From a checkpoint of a small transformer trained on Wikipedia.
Size: width 320, MLP 1280 squared ReLU, vocabulary 10925.
Architecture: rotary positions, no biases in attention or MLP, embeddings untied during training, normalized queries and keys, some layers without attention, local attention windows, shifted keys, hashed n-gram embeddings, a smear gate, learned residual scales, capped logits.
Each number is 128 + 32 x the weight over the matrix's rms, rounded and kept within 0 to 255. Layers, rows and columns count from 0. Numbers have three digits each.

# layer 3 attention query, 128x320, rms 0.0721, rows 0-20, columns 0-159
111148024112083120184075141087074103088140145155148144136099124146103113110158217178199089134080151146142152113079056070091074207104145127115148164132063150085114067178117152146124147092063049120066096072207124113177133110149113150156157169145079145102103138159120111046060141135151149213153135093164168125203137090128145109115098106112144069120167133160160127106180151119090128157125132125190152174048099137101160097073119137049217088167075106170097115194114159093089106156093118
141162169133192102096137129148137125091147131087119167157126129121116165173118092112050091130164129134144031130162180144147091106134107122220138034116105107159098134126147134142142136099133158049121086115165226166068094140103156162131091105070124145137139166119099131186136194153127170075096144147122113116115171179173151115167137124142133144139136127169110099081144100078151136081239144128165181170238121090158170138172097083083114158116012075103139126161149088104212161104059074
147141174167161108089139059132131151104160127102112115136158150110131141142110095096042148110126089100130120183150179168146119070214114109173112087112194090155135174085120120110188122104168187113129110144104155155073115148112175112107049119103140142132140113119095139169189096131126167077115140123113085124075106149138162120159153135169139177177102147129071126205107090122154132056177122114103137117244132086132185148178107110137056185104087121102160141072138115156166161105095130
126070130103089151119153122140130153136124141081127093115110147120120132090119192136127178090070128138109150122035131170104224132131156141087103165063151093158159195113108186118160089187128135181088161160020042160138121159152148081113063111102101115110056067123114144122162103086132080125107098139146078136122114116138132190116129087170096185126179149156127163190107126167113119141059094055111107113107145185087154114102066188173119160124249223097123173099122133139082090215150255
152103116166199135095108081170122148090134137097148134173109173138094122165110069121047107118153092139114121189149144164069150114159102079197159110107188118130095172084147100127237112113125162114080100110084255145108106154106147179099095101081146150112105123135096140147110109083120152110132157103123106100101123127162125082151118139173145173223152164122071089183132101140127146034185109101100137124240114061068214096104101070147095145093066098126111154058127107153147133088080154
139102155154127151090118141161157175119090177040091085138047129176096132137134122136094230113113131152101135100101161131104149145145118139178122128109153108155167218091098172126164125152103231129086141159070126128143127147129154143109024106098148127165055089106051150160155096081111101120118117152165083125055125115113126143108175125137076163087206202154120149163115127212129200113108108109104107162144136150086094133120122198175057182123191220111093197111102141132139113153206149
106114137114136140127186163111099111177127133120109137121131162128134131128172116113203110100171089157141158113113115124122156115149143144093109145096161143088131130139084143101120154182121057127111156132093072127187119113098155100143151138110108082120130156142165130121124087130119110099070093120114160165155140116155103117111090149117130139082146120154148128106148133145146186189134175082124129081102128224126123125037132138154168108167193148124134087132151106116099117150072193
141169112136150130129128169085143136148116161185150138157162100139165117155081054131181077219255141105103099175172133108123101099071128075124174090161106164134130049156172105115130136107135120131182135134179152094138097085068149171121222085191152147089188207079190116119118122154148139149131123085164147105098165150090061087147135107151159095162131060094091118053127140109108113113213122153127118111215102077153184125097161111146154067173068042155144143096118091149225193104080124
124088137126096088111113124195107100088222133000130054111088176142172142107145194085112187049038185142109234120096117152111121175086126165158138139108101113083123255173151127131151172101115247138021151178091063088146082181144083141067061163177074123090052085093005147158129146126103190144145175143152140172131093121134178095110136102142152050106074177199123129255188120182126138118114070050141116140161092149043191089142071180188109173145095215039097207129060121070098105233250214
176072099111068132141127160062153137136110146129138079071094138130053106061077196118209095089105178118145139108112042123150151130083159135057095162154071160148169080145115218129056129119106063147161134089201086072115136095130134112106177160126123121066127086101152153116161161120160063137088058109060150139145088115083123194156134116117143047074151115149145158126150122092110165197079100144100135145079155245076097168113130163141099149156128144201099069189111177078038091232170191
109105147116118153100164125172142142074164112091103103107057135109096139119156152125145166037047141187155178070038099131155187175166129192130137172052126112111144201119067176137121104202058124159028144088087152107176108133111074097123076143127145113161043120157132195163130062101119114140154112159102121185141083090162166148087154131106106075057142182209143147206123155182155135125074153099104081172051145177071124139083045165139124159096225226122122135129106160114076106165149178
113121161128113143141233173058118095183145139147154145151138141066138130143128071111255048147181080046152129118176145112148148126180170134155139118174125180055188094094076075091103141113194091111208147104069062144167078097069117054151125113114163127149205157087231068163179107172111119122083077093097177172123143140116075042159161164116080101170098034150157098091134170104100154201174187129145127091115112151133058124091190078097118103168120144162141107124162121095173119161079140
064112155150000148129157102165083023075102133092126121081116103198125178146171179110090230040053135110111072083100139091133134154167136099159099178129143117122178116104114085163122139119155232102104098149137109143127142139173109168109123122105123154180066106186036117194145157108119164147129119199152072129111063145117162191132103177137131109065190148114101106164137143101169120156092113136188158166044115104131036179199095190092087139113098118079126149203030101103077098176255115
114136086082126167144136070154125176099114173086127155084098136043104105120093243169156007139103099113176194141062118173096132128115114128101136201092160139083162124057124150126161162140148122141098166143042070144159085145090077117108058114104081170099026090129156111057133123074102103127136145106225164133125128126176081145142103166100041147111168124108139054219203148164097059139098197140109106072118123149106035146011173128080124106137222204134153119098090091102104069188050244
121137157126130136127161121107116177218076181091166114151184113119134092139072097069176099147137112085131109155127137140114124068172134121125100102195091069066110120000141125115152135076204078104217168098090120196079164115159167098173182171071202101152167113105148111099146128156110120056103072103097120122106127148114132116145090127137116126153083064165122133069106078090113127168158207118200106079130105176182120203140186074151029076120125121170161087119184117134143135103155098
159075110094087111183103238147131078225111161197169154119133125180191122153096113088155056080234173048189063217246118126138098081160122116133115103158141148059079067116189002003159173110167159055147085134192094115081107114173180120122143052100066169077213186113093035169123155252152135124112132068096167124131163129089096077108130201204151067222094068126130098083141167093078068145193116115134157046207042087169113162214156093068125103166016085146200091120113086119189184104146134
103107157180164128112079117157169142039168114137115100030149122128134184120212129124060086119101125126163100021114103054119131158151117093110138129084158134171137192107042114158052112169084185153060101177115196109166107208148104150111090139215141149146074103122057113191131097049191143153192117217175096128112056162095157121095160076153130126176147155060140155092146143139180031109096064112091109175166104149123106147166085161091119236101131102116070190195188121077133172084166100
164145080120089138148085128152103164053139138091135115025093130102083120130173213071118128103108121136190115110137104120141112104159124079084111153068055112145095127148116113138095137156028152071066037122153158102144155182099145081169144133189148107150079123080129148209064145077189067166163176168117175136197067094137142147095124089157143091106133113122079088151149171206189104157101097093120085179054094109081155133195055138147111157113121183096128159120122181158087142170124123
164129125073179100136142102129156131126194115058158052151058129071121090093104063217130095108115129187132151076126155131134123138151098151151097121091116128098094162171106099098077142144058191214084146137082161074159083171083003143104104161197177084125124082131070157134138123017129125161255192141101108101197142097098118122181135109103100097120138136165097165095109055190114085050085121111126104215104255130078233100072108092163167133120177178113124159102142163101095129136195105
147043148168158141091074113131047171090096103068099068112094173149136158121130181100028178092122118087079067060082115147123162116254124159176059141090164073169138148116120230144197164135135095099124120108137097118127157073123127066079106117086088123178150160160141133185183109128171095107127072169100070213112090106125103185149103136083117124103102244193116185146081124186110151123100098116160150141080129231114071181139121136128134207127161157102111123121121154099125131164178206
112105114111096083088085097092143120035027126086100146075156105142081088148142151130133155111107151162086057016075126056087172178128131104177124135126106111166083056181147151092150142163054226169067102149120196129135153140134076113061161146219187111131066110138180186221165147020141120194190138144176037079127117113129107197188166112085129134123139104145108107148173133213114123121103035091104118134118171126085174093054122097181035110142124160120113135127142163163156085155187138
# layer 3 attention key, 128x320, rms 0.0751, rows 0-19, columns 0-159
170093142152047156130128081139103097032153115073091097073107137105108157105138255161132196049016141174119137044084108117095126194134146169127134175095072109129161135161173185096214127189150124179130101119125121051131103165149108196078142137191174142123045145150100148075175158051121164206136118197080012136166136081155131185142163127131063117046130138134145115159188157158195136120081123077136130188049145191109023143086136159124182135142151148167138158233117169138089072198115236
145147109105141121072136175127115126159058159161154128106088137172118107156131168101166165138125116128127096096172137140098102143110134100136158146148170151097119101166173139106128188091121143113135110124144115123179108132138129131150061130103108114176128120153090095124133117127144134151124147126135109121120162124144132134140135110116137080134135135121139128113152137104077106086137129103152102160116065140139124130138156129053094108120115135149160103181136121087164142116136136
140153106120152101114141190133127134231116149140164165160132137141133122134131120088161044181255133089193092182180126166144121114133109113125128091141139169127146103120127066093067120109109092097172150117127126181142114169054086124175182104036068109166188131129114074174076127150123083079126158105190234087098149154172061071129095151109161085172133125147102124146127145123065157121168143137144113104202095071155106171169128067082105097123119116148166119095159087089198151072104071
106105154111173157146117094117100155107087121094136133126120151072120167123097113136097128160121115119116161163157171153140119117177150137098175149161160139152132154098098109124168112085128136074151117150167162116119116147183105131107121145133192148114122097133144112131159134122127128081155095113145113108079115168078089139124134167142099140118156136117096131185101154186182170163132110105154107066142155137102149180109189149130061118113109150104122101118109165107122121140055180
076113089123144104100128176145071158209076129136197126164117142172159110140143136045146098165179112129139099173149139171123135126162125112114158138124151140099107110162148077110105151055145154050152123130105145177130116151127137130159150128082092138133153132150171139193118095157116126094089100075198167147091095154130149109137113164132143135197119144206145128194110142147072185118207144096122091060173096114171183161129119128024117070131153124134164131086134088057172156120045114
107105146152139164151148105127153179142149124108131185139161140089127136115128069142090082133182158123117173183107149134112141109132136145148131159112130137149119107085092173118148097105186181135084129145089132153129130108119117138141157117156138121083189120146173145184109138137145133108145107102104125127090074154142091141138147103106150189109092118092126116172083137135143120138121097125121091095132168124120153161092137118173111119140156097092127110062121132132092132158113117
153132137162120115117152075161148097000140098084050099062080126092123133123151172180107201088019213139157155078073137127119130188111179123115119201112033103166137159175123143167127136156120113162079118115179166089116113148184156135079115126211190172136023102138102163104163150048088159176135127148123059132220130091137184159107177061113188098088095202116143153177142145133186112129059080086149170204074151199078128072087115105128149212121166177119069123174151166149092084086123140
134135114114189126095109213135096127211102149164148137184100121160145121159174140096199080146165130089190095103158146137132144105116090119138157080170145133075106080159179037135085181130124103136151129073128098121160118179134040129142101132077075125135192140109080126255071118129158138099106157070143166156157150122156141078099096181130104121178067098173169168119121131146036114127211165132151131146181096078208082132155101098095131103073143100116129137114187068114165172131103109
132134146108076109145150099127126073100105115162061140149149103083031123098111156201130127139000120190105210104160153156179131170150141074153165169114081124162171160107104174152174111152150040206165077130144151068094133114156067160159146153168185102091074114156158076123133144018142124141157130207130011111121104098110133161105134152107087164040154100110115161087109106125252126167090144136119141120107225146078111097053094104167126140161173124169089124174113210172083113131139161
116199164164147129135141018185227105073106105133111070172171092141055158124107081151084155114043109108065157174129123142138195152077126201142091109165090124182129132131121112157195117075152138129162099161206124110101145103127083144108090145159111168097041153129069162038191189112116145121182171200122057087083137093074162196123173164126117160134168167089082078118131135143118125128045125156126156145134177158106116133077107138192109158145067158131124146128062166186050131142213185
159132152154147122174095067095206136053119106105059105116117120094075143114126108229132209124064211168128166047133147084155162138146167159156135152116078099173137142132091124182163137129079112185098122154167115105134126090176105102066085134211197134173058069128068138074147144031179171170173151143125026134128146091085168242108131074114138124045134224061080148113113135134174103074000121104144167192097203128051085075073143119167125240155140151130062114172120207221050067139201110
128072107114140155152131231148074133137077137107164127106098074138188087133203154045151119136100093146165122082055075131114141154088098150107151104112140155126108151176164086162093138126088149100108142099108123152147111145094069147109135118140069103117108132142079136236082130133185111156094170139165158129157094083146131119093092146109099170145112137166140141162112149157110108115168156115150123175142126110180104118147086148114138101121156120102118161119053096065120138220177138
113106153140107140152157064138156102055128125123137098127181107072185151129088085122017182081007115142120195106052079110161149180107118177131166176117126145177174156225169167177116084116138192150132122112182104137060113137073112128127109154153137103077169156159106123112175147083046083159139086255096089126118150161138167146142091113152154125094150154101098113174107098174186139151029077124098164160075162135079159112110099122126157169117089162096075123168070165162062093093153165
149078118200140169125105107169131132085079108136115117234079098167120156131115171190096178081103161172081131177107168140181078169108169151075147126147077099106059110150129118159182101135023135087166034143145159116088113113171136112093148134223160097116126120113029140130154145114167177163084080109088066141187095124109216200099120107157068087109143127229118052115089152154126143173097090093153131143079202197204192125164099182173114143139162187101189124125000156169093115164122181
133056105121073186113113212083089124165129112131109177135150164137130123161160188082160096061085071049137090112124102146074116118075109084132084137127155194057100078135135117127117142167138164085149149085132136147110122142075135155165130084104047119117148195154196078180088102181110100101088110150078200154180187168173136088158076192142102134175104099147155116149116137111126169157198157153081039096114071085142125152142104136091128027152143182110164119143109070081135135095125138
101134102138135080131150150140067102137153121138124146163186119194139107125152167086157158193112122126130130180113100170107121150119094111135173143162106128067153144181162131141139168056150126134163129127115126134138089149076148197163123141077109124092085176125126108144102126172083168175068187127106191102121121148180155022146108180121116128110081095137162087154150137143106108155225193140155136110132034085157106098126123106096148042078117100101145157113141079118164099128109125
162160152138068163155146046099150131017162116116119152105109142085141100137102081156097148138111148166146108080110136025132133148138156126156114104124080076218169221125132144196091148189099112175052145160160071091153174149162120107075098132178154144174084149169136135148164117122134127116127158144118119107162179142078103228100118057108173125028125105066097143132111151131177159068043061133103156185087227099076123100125086124136115216116138129139081172222148183135078115123109082
126108168120144110122104043086194122041114119144093121116141097140114136134120096206116119123033151105106177060105131109065173163149145183116094141128104145136149123103110114123110086191161104173131135153131120110136182072176120124079095171106105136126145127153120108089180140077163122123143088153112034151152106124146114165140165123125122180095114127107154141085148116092145095151051116151104194150133215156089084151127103144104128144119165140152033147195124176114055138101116075
141051174160018139143088066190225142000139101061161152089147093102168164117096096223102170098067145227132136040030124098126171161103166111169099107066113088164151211167122067233129098212067227183075077158174160092223201186165132108006106145200206145182013094096102120084177126076107095125130143176121052061177111091126151255131131120086159087081185124154088094215162236142220118110019079125087112167134204125043090117096057169099104182175228132100089168189085179174093082133158084
125146119129116159165125114102164132116126137127103119073134137119105106089113082115135138119079106096139141108127116081152149134101151153114153163130151154157137122115103181156148120086123159118113146141128105148124115122149126070128112149140156136130106090146101155105127131147100139134115143184087111127080119106089099170144168115154130138131153133107109126129144105137148160142108144146122129133122145132145143150126121150140121147094138188130120147141161167127113125122175119